Part of a small language model's weights: width 384.
Each number is 200 + 20 x the weight over its row's rms, rounded and kept within 0 to 999. Layers, rows and columns count from 0. The size before them is the row's rms in percent of the matrix's.

# layer 3 MLP down, 384x1536, rms 0.247, rows 159-231, columns 960-1055
096,218,198,231,203,172,160,238,217,201,216,227,195,193,175,191,186,198,208,201,217,174,190,221,178,185,212,191,242,212,222,213,229,219,218,193,191,174,218,221,220,210,201,208,211,210,220,194,224,218,207,245,236,229,215,181,184,171,218,200,196,205,215,203,230,189,211,179,205,215,201,244,191,191,196,212,208,195,217,221,184,206,187,168,183,200,214,165,210,183,225,198,203,188,197,198,160
098,194,185,234,197,172,150,207,196,183,211,190,199,220,193,197,235,205,234,170,208,197,185,187,193,213,189,213,160,193,245,202,220,197,208,189,198,207,204,163,234,218,157,219,188,191,158,220,152,194,180,233,180,172,200,212,210,183,155,193,206,194,202,218,222,177,179,185,204,184,185,159,165,220,207,218,195,219,210,200,159,174,221,218,181,216,220,190,191,225,215,207,198,192,183,205,211
097,190,194,221,207,220,196,221,189,167,200,174,179,196,241,157,216,200,237,178,176,215,175,190,228,216,223,196,242,180,194,174,232,191,214,211,171,178,235,192,217,220,219,201,228,177,189,166,220,216,180,215,204,185,221,204,240,196,183,228,172,186,169,219,198,196,203,188,195,207,194,229,198,210,215,174,180,153,213,188,181,200,199,174,198,181,165,220,194,175,203,187,210,214,232,204,194
099,232,206,165,218,223,195,200,185,220,212,184,206,206,215,212,185,194,186,206,205,180,199,221,203,204,197,178,145,186,191,169,197,191,227,210,231,197,191,216,197,196,233,231,178,202,171,239,208,191,198,206,225,169,200,194,220,202,208,223,182,215,182,213,219,211,210,175,203,204,228,197,210,188,192,147,241,228,203,192,210,191,189,214,235,204,208,199,195,196,189,182,191,177,151,151,214
099,179,211,179,235,194,184,183,235,205,192,170,200,205,185,176,185,215,198,186,197,215,212,170,189,195,206,191,195,175,231,214,200,202,215,205,236,161,180,167,221,204,157,224,200,177,209,231,204,222,197,227,240,195,189,214,226,166,225,205,197,178,189,211,202,216,199,215,183,201,227,152,215,203,193,209,199,193,178,194,237,199,239,197,214,226,194,209,192,220,196,197,208,224,199,208,203
098,168,194,190,205,206,200,227,246,186,240,191,225,168,189,191,198,213,198,199,198,162,212,211,202,211,224,201,202,173,185,163,195,209,219,188,191,202,204,206,216,201,196,228,226,199,177,203,243,196,211,177,190,210,169,208,212,213,190,254,236,184,222,200,220,178,208,186,229,184,194,180,211,173,230,183,199,201,211,187,196,224,175,177,245,239,217,196,238,179,197,201,209,200,185,155,172
099,206,222,213,198,180,175,190,196,218,200,230,176,204,194,219,206,229,232,183,188,194,189,219,203,190,209,215,205,230,203,216,169,172,236,195,180,214,220,171,223,216,215,214,168,218,190,243,199,210,199,159,217,170,203,188,202,203,182,226,213,197,180,185,212,180,194,166,203,183,196,208,190,192,182,198,232,208,196,200,166,210,225,179,225,188,182,199,171,216,192,211,191,221,211,230,165
098,213,214,191,190,232,227,193,188,187,178,208,174,196,215,220,217,180,215,214,208,196,182,221,200,196,177,191,173,180,183,188,175,215,205,175,172,188,163,198,184,180,203,185,191,209,198,207,195,171,195,226,266,223,211,209,196,187,219,199,213,196,175,223,204,200,207,207,198,176,198,235,206,237,157,212,225,188,207,214,206,216,210,224,214,194,150,226,193,221,170,208,209,181,216,226,185
098,201,232,192,213,199,197,222,206,212,212,194,158,208,195,225,226,169,214,164,217,189,196,190,195,163,167,215,200,221,187,163,212,201,172,174,196,189,205,204,180,204,222,176,201,178,157,168,196,124,215,230,220,227,165,186,197,187,216,178,207,233,191,183,191,201,239,196,213,196,219,205,205,210,191,206,197,220,183,183,232,178,213,196,185,144,212,218,198,170,223,209,214,214,187,207,192
100,159,188,208,187,196,174,186,205,196,210,214,191,202,158,186,192,211,182,156,191,171,196,187,195,195,170,208,142,213,164,186,195,183,209,212,238,220,220,204,177,202,211,182,197,179,235,174,205,234,211,201,197,183,208,206,198,191,194,231,216,189,192,206,190,209,201,170,210,199,231,197,230,177,207,193,233,196,187,214,183,208,225,190,192,154,189,204,188,168,214,206,208,171,219,200,219
105,180,193,204,175,200,178,213,175,176,198,172,177,201,222,200,179,222,188,234,214,225,186,195,195,206,205,219,198,216,153,177,175,254,172,212,176,214,173,193,200,193,202,206,169,215,202,211,208,221,157,203,183,199,187,202,193,144,202,201,188,177,158,208,189,219,237,190,184,226,185,221,200,163,186,191,214,202,225,192,206,189,173,196,220,175,203,236,194,181,197,214,204,213,201,188,205
101,192,186,204,205,248,209,186,178,212,173,191,171,199,224,176,179,220,177,209,212,201,239,216,240,179,225,180,201,167,134,169,204,206,205,161,252,184,218,173,171,212,253,188,216,221,199,198,179,195,204,181,218,179,197,209,186,196,192,201,148,182,188,223,178,197,223,181,200,170,207,204,227,200,159,176,211,171,224,226,220,202,217,206,217,190,212,163,189,175,180,191,194,186,231,206,178
100,204,201,230,192,196,211,183,230,215,202,229,188,221,190,190,225,229,205,188,218,230,206,209,186,223,200,202,217,205,240,191,199,183,238,216,222,210,181,174,214,220,175,195,210,192,227,178,207,194,162,197,176,221,218,189,221,189,217,167,175,251,220,218,208,224,184,214,187,204,190,194,125,183,218,206,193,177,222,225,210,212,203,171,166,187,194,197,233,181,188,179,203,177,230,228,218
098,217,216,232,206,172,203,202,185,187,154,240,223,206,186,199,186,176,231,173,222,194,224,197,167,221,181,185,207,196,223,184,178,198,213,209,174,185,191,180,198,180,184,152,173,211,217,183,196,189,202,191,192,212,218,188,249,216,201,221,196,204,203,205,253,192,229,188,211,220,224,215,192,203,176,223,198,166,222,194,171,173,203,211,199,214,217,211,189,228,215,247,197,201,202,203,196
099,200,210,196,175,181,202,187,202,216,190,181,221,184,183,202,200,192,203,184,164,194,243,170,200,183,175,227,178,198,196,194,210,210,187,202,184,176,219,193,193,215,174,210,210,198,206,184,227,210,208,210,178,251,196,193,231,196,190,177,209,193,183,194,175,198,207,215,217,149,192,173,224,208,171,202,217,245,222,191,168,198,208,214,189,218,191,190,243,204,208,204,206,215,189,205,196
106,235,212,185,173,203,220,197,235,210,198,209,245,212,168,203,219,211,200,191,188,211,209,193,174,197,255,177,203,190,194,212,185,214,198,149,223,236,198,181,188,226,206,176,210,176,204,222,177,219,176,184,214,184,192,203,168,218,207,174,172,197,199,194,179,163,205,194,208,189,173,191,235,179,216,195,228,191,201,219,206,224,189,214,186,165,194,204,192,179,175,186,153,212,225,191,211
097,202,187,193,196,196,201,248,188,176,220,199,220,186,199,210,162,185,150,178,203,186,197,191,184,148,186,197,223,205,192,196,195,186,208,201,139,211,205,194,186,216,210,213,209,193,241,215,194,222,202,190,206,196,170,198,222,244,236,220,208,225,195,192,176,203,194,168,220,238,189,222,222,222,222,126,193,228,213,208,233,202,211,174,171,245,169,214,208,219,213,198,212,204,217,205,199
098,182,200,188,193,198,217,154,199,217,173,178,209,197,181,180,233,195,193,192,212,196,188,212,214,207,219,209,212,211,179,206,189,244,203,182,184,248,229,189,206,270,185,183,205,230,205,199,251,193,183,193,174,207,210,196,176,164,172,230,183,152,208,207,230,212,235,209,203,200,171,182,200,204,182,177,195,195,216,202,232,182,229,198,196,174,168,185,193,192,179,205,162,186,194,197,208
097,197,172,164,192,176,213,225,170,224,199,187,165,180,230,165,165,193,192,193,224,222,177,213,206,167,208,213,202,192,167,204,204,151,177,207,180,210,228,191,201,196,175,214,159,177,224,201,214,207,215,180,217,175,180,217,176,168,170,217,197,211,174,162,202,212,139,177,194,177,197,155,196,190,232,213,200,201,188,211,220,156,196,195,217,163,206,230,192,180,209,216,240,210,172,210,195
101,211,254,180,194,202,194,200,199,223,188,180,202,205,198,223,175,208,235,186,172,230,256,256,191,201,221,206,196,171,206,205,217,168,211,211,235,200,205,155,192,225,214,213,222,183,208,198,210,201,181,226,195,214,213,219,183,202,253,173,212,183,189,199,225,212,223,211,196,195,202,225,209,229,223,225,211,174,216,213,203,145,212,179,208,217,205,197,202,228,204,164,183,217,180,185,196
097,200,226,210,203,180,234,192,180,176,212,196,216,188,181,147,177,180,208,205,181,201,208,187,202,185,201,156,186,184,223,211,181,224,171,191,165,220,178,177,180,167,220,212,197,234,196,191,197,226,213,184,202,201,194,225,267,224,186,211,207,232,202,187,192,194,230,216,204,193,206,197,199,186,170,225,186,208,197,179,208,217,236,230,197,256,179,222,168,190,210,194,209,209,178,207,188
098,218,192,185,164,208,200,231,198,206,192,179,192,181,178,186,215,217,203,199,230,204,181,216,145,202,220,206,162,223,205,193,222,198,236,202,201,203,205,201,202,227,151,207,203,226,206,174,170,184,248,175,236,216,216,221,194,196,209,199,219,232,217,206,197,234,191,231,163,244,235,181,209,197,209,220,214,217,222,192,225,227,193,194,186,248,214,211,187,205,212,198,200,229,209,198,207
100,213,184,167,206,203,202,202,167,203,208,175,191,196,206,202,201,202,218,193,193,205,225,170,216,190,193,171,194,223,175,194,203,207,179,208,201,201,173,178,173,227,196,204,206,167,203,190,174,221,209,250,175,212,212,189,228,213,196,211,225,179,211,185,187,194,202,148,181,200,181,185,192,195,191,243,212,208,189,192,191,231,231,197,227,198,195,208,196,175,193,202,170,187,181,197,214
097,176,224,187,191,173,197,172,202,216,221,184,182,180,215,221,197,228,183,222,198,200,198,189,172,177,232,190,189,214,244,204,188,171,200,184,182,225,202,230,215,195,210,197,191,174,195,214,234,196,188,206,201,188,196,187,211,189,200,222,195,210,210,196,189,235,211,187,204,220,204,203,212,198,188,175,182,188,231,175,226,247,187,172,196,177,205,163,224,146,207,152,172,198,176,212,174
099,195,169,181,196,190,209,202,221,219,179,141,188,174,209,203,201,170,216,200,220,234,194,211,185,153,185,168,177,195,196,178,197,150,205,194,222,203,213,214,193,166,179,182,225,185,212,199,189,211,189,227,166,174,221,201,213,230,189,205,205,204,233,192,177,227,203,157,215,188,203,155,191,187,251,198,166,185,221,190,210,196,150,190,183,215,193,168,221,183,204,219,171,180,210,210,197
102,189,226,182,192,164,194,170,208,223,188,191,154,197,203,196,197,194,198,209,201,191,184,237,187,188,190,201,205,189,186,190,227,211,231,184,216,191,235,216,211,180,170,200,211,159,212,183,171,206,204,236,170,199,200,175,209,177,198,214,198,205,186,197,187,231,211,185,213,204,172,203,213,197,214,203,194,206,221,201,193,168,169,212,207,234,151,172,227,219,174,158,206,188,162,164,218
102,238,198,183,185,201,211,213,227,224,215,187,193,204,203,194,175,197,206,195,191,186,192,217,172,214,206,198,211,212,182,183,219,220,174,199,221,217,222,179,219,231,169,202,213,171,182,240,184,169,214,181,237,233,194,171,172,201,182,215,197,202,200,195,187,186,192,201,179,226,190,224,160,175,194,193,208,203,202,209,169,210,202,203,223,193,189,164,211,204,203,226,195,193,177,190,235
098,228,231,188,199,201,189,219,220,192,207,222,208,185,200,182,202,204,200,212,190,180,223,174,186,241,215,193,195,225,171,182,229,228,210,173,221,213,195,189,179,220,202,223,199,185,208,208,191,231,169,193,217,197,203,181,194,217,219,171,190,158,206,182,212,190,184,215,186,249,224,146,190,217,216,230,199,209,202,192,196,168,228,220,201,233,224,203,224,192,214,205,172,175,191,203,207
095,216,203,154,171,196,194,181,193,204,192,181,207,182,191,212,204,180,206,202,194,188,229,217,202,208,176,203,177,221,208,248,192,219,239,201,209,215,158,246,186,167,165,215,198,221,170,172,203,194,220,209,193,196,200,245,218,216,226,200,210,194,192,179,189,204,185,208,187,170,179,198,222,157,201,169,225,202,182,221,200,181,218,226,245,180,171,215,182,198,203,151,197,199,202,263,174
098,230,210,191,175,157,220,241,205,167,194,194,222,227,213,194,193,177,194,173,200,188,189,213,168,249,211,179,202,208,181,201,177,172,188,161,180,197,211,203,190,188,191,182,224,164,167,210,219,192,199,208,218,205,211,187,199,184,202,200,213,175,205,170,208,226,236,190,217,211,179,218,229,213,182,206,188,150,209,183,213,215,200,213,231,239,189,203,199,212,247,217,213,209,171,192,199
098,202,215,218,192,233,186,178,243,170,180,201,209,201,195,218,192,193,200,179,187,198,180,198,184,222,164,218,151,172,200,220,176,199,211,186,211,208,205,197,198,226,246,170,201,210,211,186,222,228,173,220,201,215,191,253,176,204,221,186,219,179,147,179,183,191,224,180,184,192,169,258,218,211,237,215,171,201,209,182,220,199,188,224,189,182,224,199,220,193,234,203,184,225,171,240,232
097,214,177,194,224,197,208,208,224,186,216,208,201,195,205,199,175,132,176,205,175,201,235,203,200,204,213,224,253,178,186,204,226,198,217,213,253,208,202,215,202,163,156,201,205,179,211,195,198,207,230,199,197,200,215,201,232,203,230,225,185,200,193,210,184,206,209,176,206,173,176,197,168,194,176,190,190,197,224,214,190,179,197,216,222,190,206,182,179,192,216,225,197,230,215,208,186
102,204,221,155,210,253,207,171,211,206,210,205,220,190,199,210,231,205,195,204,206,176,210,222,186,184,209,179,204,181,203,170,201,206,218,173,229,208,177,196,206,241,204,233,216,249,215,230,211,192,196,209,207,213,198,191,216,192,209,197,194,220,228,204,195,189,171,226,199,174,183,201,231,235,220,218,197,230,192,223,185,168,245,208,219,187,209,205,194,212,192,213,237,189,206,200,196
098,192,190,237,201,207,220,213,188,207,208,178,206,223,197,172,180,206,196,215,189,199,204,192,212,141,213,222,199,232,216,193,178,220,171,180,195,194,178,214,209,200,193,175,203,210,173,225,212,183,181,176,184,215,215,207,212,211,190,193,214,172,188,273,185,175,184,214,231,192,225,231,204,223,172,217,223,188,200,202,223,218,223,192,205,190,185,190,187,187,218,212,199,209,216,198,210
102,164,205,193,196,187,198,205,191,186,242,205,237,184,170,204,243,197,181,214,180,189,195,210,164,205,203,182,205,199,194,233,237,193,209,182,166,183,219,191,194,234,216,205,225,203,203,201,209,220,167,225,188,230,231,202,202,203,244,189,196,164,215,206,238,237,194,193,166,165,199,199,231,220,221,206,209,199,189,195,208,181,221,205,187,198,197,182,211,191,200,194,183,229,229,181,206
098,230,192,222,205,179,201,181,202,188,238,191,192,199,232,206,191,196,198,168,191,216,191,238,193,225,190,187,191,180,199,226,207,198,225,198,170,207,200,220,211,203,200,218,179,220,207,227,167,183,192,204,196,240,176,212,201,189,217,193,240,179,196,169,187,204,212,172,157,236,195,220,202,190,195,183,196,193,168,201,205,190,174,212,150,189,216,180,197,202,193,211,213,202,221,213,189
101,201,196,247,195,213,170,210,199,173,194,187,200,232,247,224,223,211,224,202,188,190,189,212,174,220,183,219,169,173,186,174,216,182,227,214,230,185,195,198,211,207,226,217,225,250,184,210,212,218,185,176,194,178,211,195,201,239,192,235,195,199,197,213,219,229,169,140,211,192,228,194,186,209,194,197,163,197,226,195,190,220,156,197,181,213,188,195,194,181,186,190,164,195,190,190,182
098,222,195,236,218,209,181,144,188,184,194,212,217,210,195,229,223,186,225,195,201,211,186,203,198,161,194,243,201,196,222,207,215,216,194,182,165,192,214,247,216,185,226,177,192,160,202,219,241,203,195,188,226,221,177,181,205,197,198,183,192,218,184,208,204,206,200,186,185,170,215,165,186,188,231,202,200,226,189,203,194,176,163,199,224,221,192,162,169,205,196,202,195,207,174,178,237
100,201,210,216,219,191,205,192,192,253,174,198,187,202,208,203,242,181,215,167,198,203,230,266,199,203,186,219,210,233,179,212,205,197,194,200,163,206,197,189,195,205,211,189,198,203,182,203,200,187,193,202,244,187,186,194,207,201,239,195,243,214,219,233,230,186,193,213,184,191,200,200,239,228,214,208,246,209,215,218,207,225,221,175,171,185,198,197,211,183,197,189,202,163,190,179,198
102,194,194,219,166,203,246,225,219,186,231,236,192,213,175,219,205,218,224,221,189,209,221,238,195,170,230,168,205,210,229,186,201,178,225,233,188,205,196,189,191,221,232,161,200,163,228,175,235,156,213,183,194,216,220,218,178,221,180,218,225,180,216,212,189,258,241,216,199,214,188,181,248,193,184,173,202,190,175,221,185,205,219,206,168,209,194,175,196,188,200,176,217,203,163,212,234
101,169,191,229,191,246,181,211,203,184,195,200,178,198,204,171,197,192,205,196,228,192,203,206,202,204,250,187,212,205,197,210,187,254,218,162,184,210,172,151,191,209,224,210,165,221,200,210,221,212,227,185,198,217,214,191,193,194,194,184,190,221,195,218,255,180,181,228,207,201,180,158,202,218,205,193,207,203,247,191,208,208,212,223,197,166,192,194,215,201,219,186,192,216,225,209,214
101,188,187,182,222,178,215,176,204,215,177,218,148,176,216,194,217,207,166,176,211,198,216,250,214,189,213,190,168,205,191,171,179,250,210,190,195,227,199,200,204,190,231,199,200,186,183,195,196,186,195,195,220,208,201,183,197,196,152,216,218,187,206,165,213,203,184,197,209,232,184,194,195,215,189,203,189,202,208,220,188,173,229,181,185,218,189,239,218,195,247,218,206,201,175,191,191
101,181,230,178,221,193,203,175,190,191,181,153,198,188,221,201,205,211,183,214,208,190,238,192,213,190,175,207,148,175,206,204,200,191,203,224,189,180,184,208,205,188,150,192,229,204,180,191,228,180,194,228,211,213,183,220,203,221,202,210,199,229,205,202,166,202,180,199,190,185,172,217,205,198,170,203,201,230,218,202,199,185,220,187,196,221,227,218,207,181,198,191,197,191,165,197,193
099,219,181,157,205,166,157,202,204,196,223,196,154,179,196,212,211,197,217,162,224,193,220,220,216,192,192,193,192,173,203,201,220,213,186,203,267,229,206,191,217,197,213,225,184,222,207,201,185,184,200,185,236,163,199,233,201,206,235,207,204,203,215,197,193,153,205,162,189,203,180,202,197,202,208,186,194,197,207,189,210,199,205,215,229,217,236,141,202,212,218,185,195,195,216,182,185
106,209,211,217,197,224,233,175,196,222,226,209,177,202,157,189,195,221,191,195,209,212,202,244,198,208,209,232,232,216,206,213,229,228,220,196,201,221,189,228,219,194,218,203,230,198,210,210,188,211,198,181,182,187,235,219,237,202,225,200,196,180,205,196,231,191,202,181,173,190,208,169,212,187,219,197,193,181,208,223,237,184,218,200,193,260,243,156,171,200,183,209,203,218,232,207,191
101,205,182,173,229,232,197,198,188,208,178,192,206,177,197,157,206,215,190,196,206,196,197,152,223,218,193,190,196,235,195,171,172,161,212,231,160,173,205,208,191,224,209,177,193,176,193,179,218,201,160,218,200,200,183,182,213,197,178,161,195,185,172,226,180,190,185,205,224,211,183,161,205,245,211,195,221,179,215,212,244,207,204,190,210,151,183,236,217,195,178,193,197,162,189,214,208
101,178,207,218,192,222,233,216,220,222,246,177,190,212,211,178,173,196,158,205,230,190,185,222,238,194,185,154,174,177,205,199,233,210,205,233,227,192,191,166,192,169,209,189,181,215,223,200,167,213,200,176,190,193,196,207,176,196,208,148,169,206,225,226,213,232,240,205,197,197,227,180,216,210,201,239,186,220,224,198,185,193,201,191,224,195,209,183,215,217,235,228,201,204,179,208,192
096,235,204,184,194,206,184,218,203,192,195,202,184,214,191,161,185,172,221,211,176,160,196,191,185,172,223,186,229,210,263,168,188,182,181,219,162,230,209,228,211,193,193,195,168,215,204,201,206,209,213,225,195,224,193,188,196,170,170,181,190,194,203,212,220,238,207,178,207,200,196,200,186,210,228,194,196,190,213,180,182,195,210,191,183,185,206,232,173,187,190,181,208,185,195,209,203
099,171,219,187,190,195,194,193,200,217,180,201,163,187,241,188,224,190,201,203,216,228,159,152,198,190,191,204,232,204,183,191,176,221,175,171,213,137,220,222,208,185,257,188,204,206,194,244,211,237,182,226,165,202,224,193,183,167,159,176,170,215,209,210,197,235,219,207,174,190,181,226,195,210,234,199,224,192,189,208,160,204,187,200,197,222,219,201,223,179,220,196,207,193,206,225,177
097,174,230,181,178,214,182,217,200,241,210,251,208,209,207,192,180,168,215,191,188,235,180,237,193,220,197,215,219,214,190,180,213,187,236,189,211,192,208,204,235,234,201,201,186,204,179,212,219,209,172,183,208,193,171,202,172,215,223,209,195,198,176,203,223,192,202,182,196,185,243,186,197,182,190,239,221,203,222,214,206,213,222,213,207,215,211,181,149,219,217,173,202,191,196,208,232
103,199,225,201,218,226,227,212,190,186,195,173,195,213,196,212,190,180,237,231,196,206,221,140,217,146,221,185,211,187,199,237,201,183,161,226,186,174,223,228,174,204,185,158,235,186,214,203,216,199,223,232,180,216,203,186,175,213,240,214,208,214,197,196,190,161,199,201,170,197,187,260,174,210,240,212,209,198,158,192,228,223,227,201,186,159,193,227,174,175,184,195,195,189,180,206,220
106,209,188,191,215,205,164,195,211,190,228,180,197,237,172,202,224,208,186,213,217,183,148,191,227,172,246,215,169,196,183,199,200,199,184,212,173,204,227,215,220,196,216,208,235,198,222,226,210,229,180,199,167,212,225,196,200,212,202,254,194,184,201,223,182,201,184,192,173,164,208,229,191,206,233,198,200,163,193,207,228,152,189,216,189,184,215,177,197,226,206,211,211,233,194,182,220
101,219,210,203,180,198,215,184,235,197,204,203,206,217,192,199,207,169,206,211,171,215,192,182,216,172,182,175,200,215,177,205,178,249,198,209,224,177,171,191,188,235,179,209,220,211,226,193,203,207,189,169,213,192,216,169,230,205,217,184,175,221,236,183,224,224,199,180,223,196,206,180,194,208,221,188,210,224,197,225,191,194,215,229,225,206,176,158,203,184,178,184,229,222,198,207,180
099,212,228,168,189,221,212,202,202,230,218,203,160,200,178,228,183,221,195,199,186,172,216,197,188,210,169,179,226,207,187,215,245,210,223,172,171,198,189,214,223,216,244,206,220,181,216,198,224,207,232,191,233,220,201,212,229,196,192,217,182,214,189,221,213,197,158,194,181,213,190,191,169,183,202,247,198,157,187,231,217,205,209,188,220,234,205,195,213,213,198,191,178,211,234,207,220
107,199,186,208,207,222,205,193,191,202,196,224,211,186,218,203,205,233,191,200,214,190,200,166,193,188,156,204,210,212,209,223,206,186,212,201,189,201,187,193,188,204,201,186,178,199,164,186,221,180,208,197,203,203,155,162,185,205,200,188,218,232,205,218,225,185,183,173,208,203,216,174,221,181,211,220,195,194,229,191,166,166,184,183,166,218,153,210,184,180,192,219,174,217,200,193,183
099,181,220,224,177,167,203,204,234,194,204,208,232,205,167,205,218,190,182,209,221,199,186,196,210,221,212,218,211,206,198,171,224,213,189,227,190,205,200,203,205,231,184,204,204,184,203,188,201,191,210,170,224,197,187,201,230,195,205,196,211,220,209,211,188,204,182,182,187,207,191,174,196,183,176,204,177,145,175,202,199,189,185,215,177,195,196,187,217,183,234,171,173,217,216,199,181
102,223,143,221,180,180,175,206,176,193,209,227,210,178,244,180,197,222,163,158,195,204,201,211,196,196,221,183,208,173,207,176,184,171,190,214,230,214,251,178,211,200,235,207,171,205,229,224,207,211,219,176,208,183,129,213,241,228,211,206,190,211,160,194,210,202,195,226,200,206,249,216,212,214,201,207,165,187,202,222,227,192,185,241,197,190,237,202,153,177,205,186,200,174,203,205,204
102,206,253,207,175,164,195,202,169,225,198,157,228,202,255,183,185,193,219,172,180,220,223,181,198,179,194,203,166,199,214,205,212,231,180,192,201,188,212,192,178,195,204,206,173,218,228,206,237,181,203,210,190,188,222,174,204,232,187,201,181,163,190,211,264,221,189,188,206,216,195,222,248,210,221,193,216,189,195,170,210,216,193,199,204,233,174,201,198,185,265,179,189,207,198,179,188
096,203,216,205,180,234,170,192,194,182,216,216,234,223,197,199,162,206,231,221,217,200,179,168,195,231,212,147,162,206,212,214,185,156,184,208,186,212,190,166,203,195,177,180,192,194,184,200,214,202,208,206,176,190,243,220,241,198,192,211,217,178,210,203,215,193,172,218,266,236,173,187,181,208,210,198,177,213,165,194,163,183,257,213,207,205,163,229,167,206,220,213,173,176,198,201,186
096,241,211,186,196,204,222,216,195,191,183,182,193,182,208,178,197,196,204,189,181,229,183,214,202,205,199,174,210,197,211,210,200,206,214,197,207,219,208,218,180,200,182,204,181,209,190,174,209,190,172,198,211,187,205,230,192,199,195,191,208,200,207,186,209,199,235,239,182,199,239,196,200,198,183,198,209,195,221,218,188,208,209,207,205,193,182,219,214,192,208,201,204,206,200,191,186
104,196,188,223,170,192,191,225,196,201,211,213,214,197,195,160,190,189,235,209,192,198,173,216,206,202,187,187,165,181,172,208,189,173,207,211,146,182,189,217,190,226,209,193,226,178,189,183,204,187,162,159,188,208,222,200,201,198,190,187,227,226,221,151,200,219,194,166,176,193,211,166,208,177,202,152,206,198,198,200,201,188,194,154,182,225,160,222,236,218,200,175,172,183,211,176,200
102,209,224,211,219,186,212,201,202,185,209,193,198,181,187,206,223,181,220,198,180,199,205,212,189,181,207,258,213,201,198,204,233,180,184,215,195,192,178,166,198,208,218,170,203,233,219,185,179,201,200,207,155,207,194,185,196,215,217,207,216,169,187,144,211,195,194,199,171,187,218,215,181,224,202,242,185,204,170,198,224,199,221,210,150,194,170,187,185,201,183,209,180,190,227,191,203
101,188,185,195,215,179,215,204,200,198,180,207,185,179,187,167,196,199,229,224,209,189,192,228,188,216,201,188,217,203,214,186,217,175,200,222,197,208,181,160,177,203,191,228,169,164,200,203,218,183,203,228,232,199,214,201,201,216,214,193,179,217,183,222,199,214,221,232,172,173,195,169,198,208,229,210,210,186,218,221,183,191,173,189,214,187,219,220,199,231,241,172,234,213,200,167,196
099,193,210,211,192,212,197,252,205,209,161,200,194,212,175,190,223,166,231,218,196,181,181,202,210,175,202,198,256,191,192,191,194,199,206,226,190,226,209,156,208,218,239,201,228,212,201,205,228,199,189,210,217,194,225,191,184,224,186,185,186,166,217,203,219,221,180,156,197,188,208,267,208,185,154,178,189,200,172,203,208,218,202,200,181,203,234,212,216,221,224,210,159,205,200,202,168
102,179,224,208,233,184,166,191,231,193,186,211,229,216,203,181,195,195,217,225,228,198,203,205,200,182,245,249,184,170,163,246,216,180,201,183,188,233,194,214,178,214,217,185,177,228,212,201,183,229,228,213,191,192,238,185,215,203,180,245,175,223,198,210,174,230,193,201,177,181,202,219,185,182,192,202,173,220,217,199,212,160,176,232,244,203,194,120,213,217,176,236,214,220,231,190,169
097,179,165,209,244,226,225,187,203,196,211,188,181,181,238,186,224,211,182,179,167,254,194,237,220,214,219,146,184,214,220,168,211,175,189,209,214,194,143,190,232,245,203,223,187,181,203,188,187,203,200,186,172,216,180,205,218,203,185,208,188,209,172,209,188,230,170,187,218,215,183,198,241,217,207,234,190,193,208,190,216,181,241,201,201,190,194,233,207,189,213,183,210,206,194,203,209
101,192,214,188,166,209,226,162,206,194,197,207,231,174,208,210,238,229,197,230,254,190,213,181,182,206,197,224,213,205,196,189,230,160,228,201,212,217,203,205,182,230,207,218,165,221,170,208,206,192,197,216,191,198,208,197,274,223,209,238,203,188,218,221,226,148,209,191,202,210,200,191,188,177,231,201,217,228,156,175,199,208,173,220,243,198,214,216,224,214,226,210,182,178,196,184,210
098,192,182,201,197,172,178,186,198,192,198,244,196,187,184,220,171,227,173,198,205,215,205,180,182,209,170,198,196,192,215,210,199,186,233,181,201,221,192,192,200,192,188,173,208,185,171,194,214,181,230,181,219,213,175,206,165,174,208,200,217,205,221,183,192,242,209,200,210,203,184,186,207,190,193,189,177,203,174,203,189,198,180,199,191,224,219,198,180,216,189,217,199,210,218,206,203
100,227,177,177,170,182,218,184,216,207,220,223,212,205,181,195,224,186,190,203,200,218,198,248,238,200,227,211,189,213,209,211,207,174,215,218,228,218,155,193,200,188,219,195,205,190,215,177,166,205,168,219,213,170,229,167,166,209,191,176,196,205,187,192,184,194,174,198,188,201,176,189,168,200,203,218,200,197,218,235,214,213,212,192,218,232,201,184,202,175,203,220,211,193,218,188,200
100,218,190,181,186,210,186,194,209,195,159,175,175,206,210,184,197,181,183,212,203,164,209,180,188,187,162,196,205,175,237,177,199,165,201,236,187,191,170,197,210,188,194,188,194,226,156,221,219,181,196,216,224,199,194,186,203,167,208,186,191,215,188,178,179,226,200,195,177,173,199,196,203,198,198,219,181,204,187,215,206,187,148,210,197,226,197,182,201,213,200,200,206,193,191,184,198
102,214,215,185,199,223,197,190,201,185,187,212,220,210,215,205,198,218,218,201,216,195,206,200,171,190,198,190,186,210,207,203,209,172,212,173,203,180,146,212,230,204,196,189,192,219,198,204,186,189,180,191,227,186,171,203,227,242,198,183,183,219,249,178,216,241,179,216,166,198,214,196,192,189,205,221,221,215,168,207,195,156,197,182,190,182,241,197,198,220,225,215,217,190,243,208,206
104,207,231,217,194,202,174,215,195,194,184,215,258,166,188,254,179,147,195,230,205,190,192,182,178,249,219,195,229,204,193,166,205,246,195,175,217,177,172,241,212,179,190,187,233,215,162,210,207,208,197,191,213,210,231,214,151,192,222,179,190,193,200,171,184,230,199,197,203,244,183,202,160,201,189,221,227,170,218,228,194,220,195,205,190,235,203,219,232,195,175,192,217,202,201,206,199
106,217,205,190,163,232,230,211,182,208,232,203,145,216,232,211,214,224,197,176,210,173,215,184,218,153,168,176,183,197,197,214,185,185,183,200,202,151,200,189,215,231,211,237,201,193,250,216,213,205,227,253,226,186,244,205,194,215,187,198,183,208,210,219,212,195,218,228,176,199,205,147,193,211,209,178,170,177,203,219,189,208,196,229,190,204,253,209,174,194,200,215,180,176,253,195,213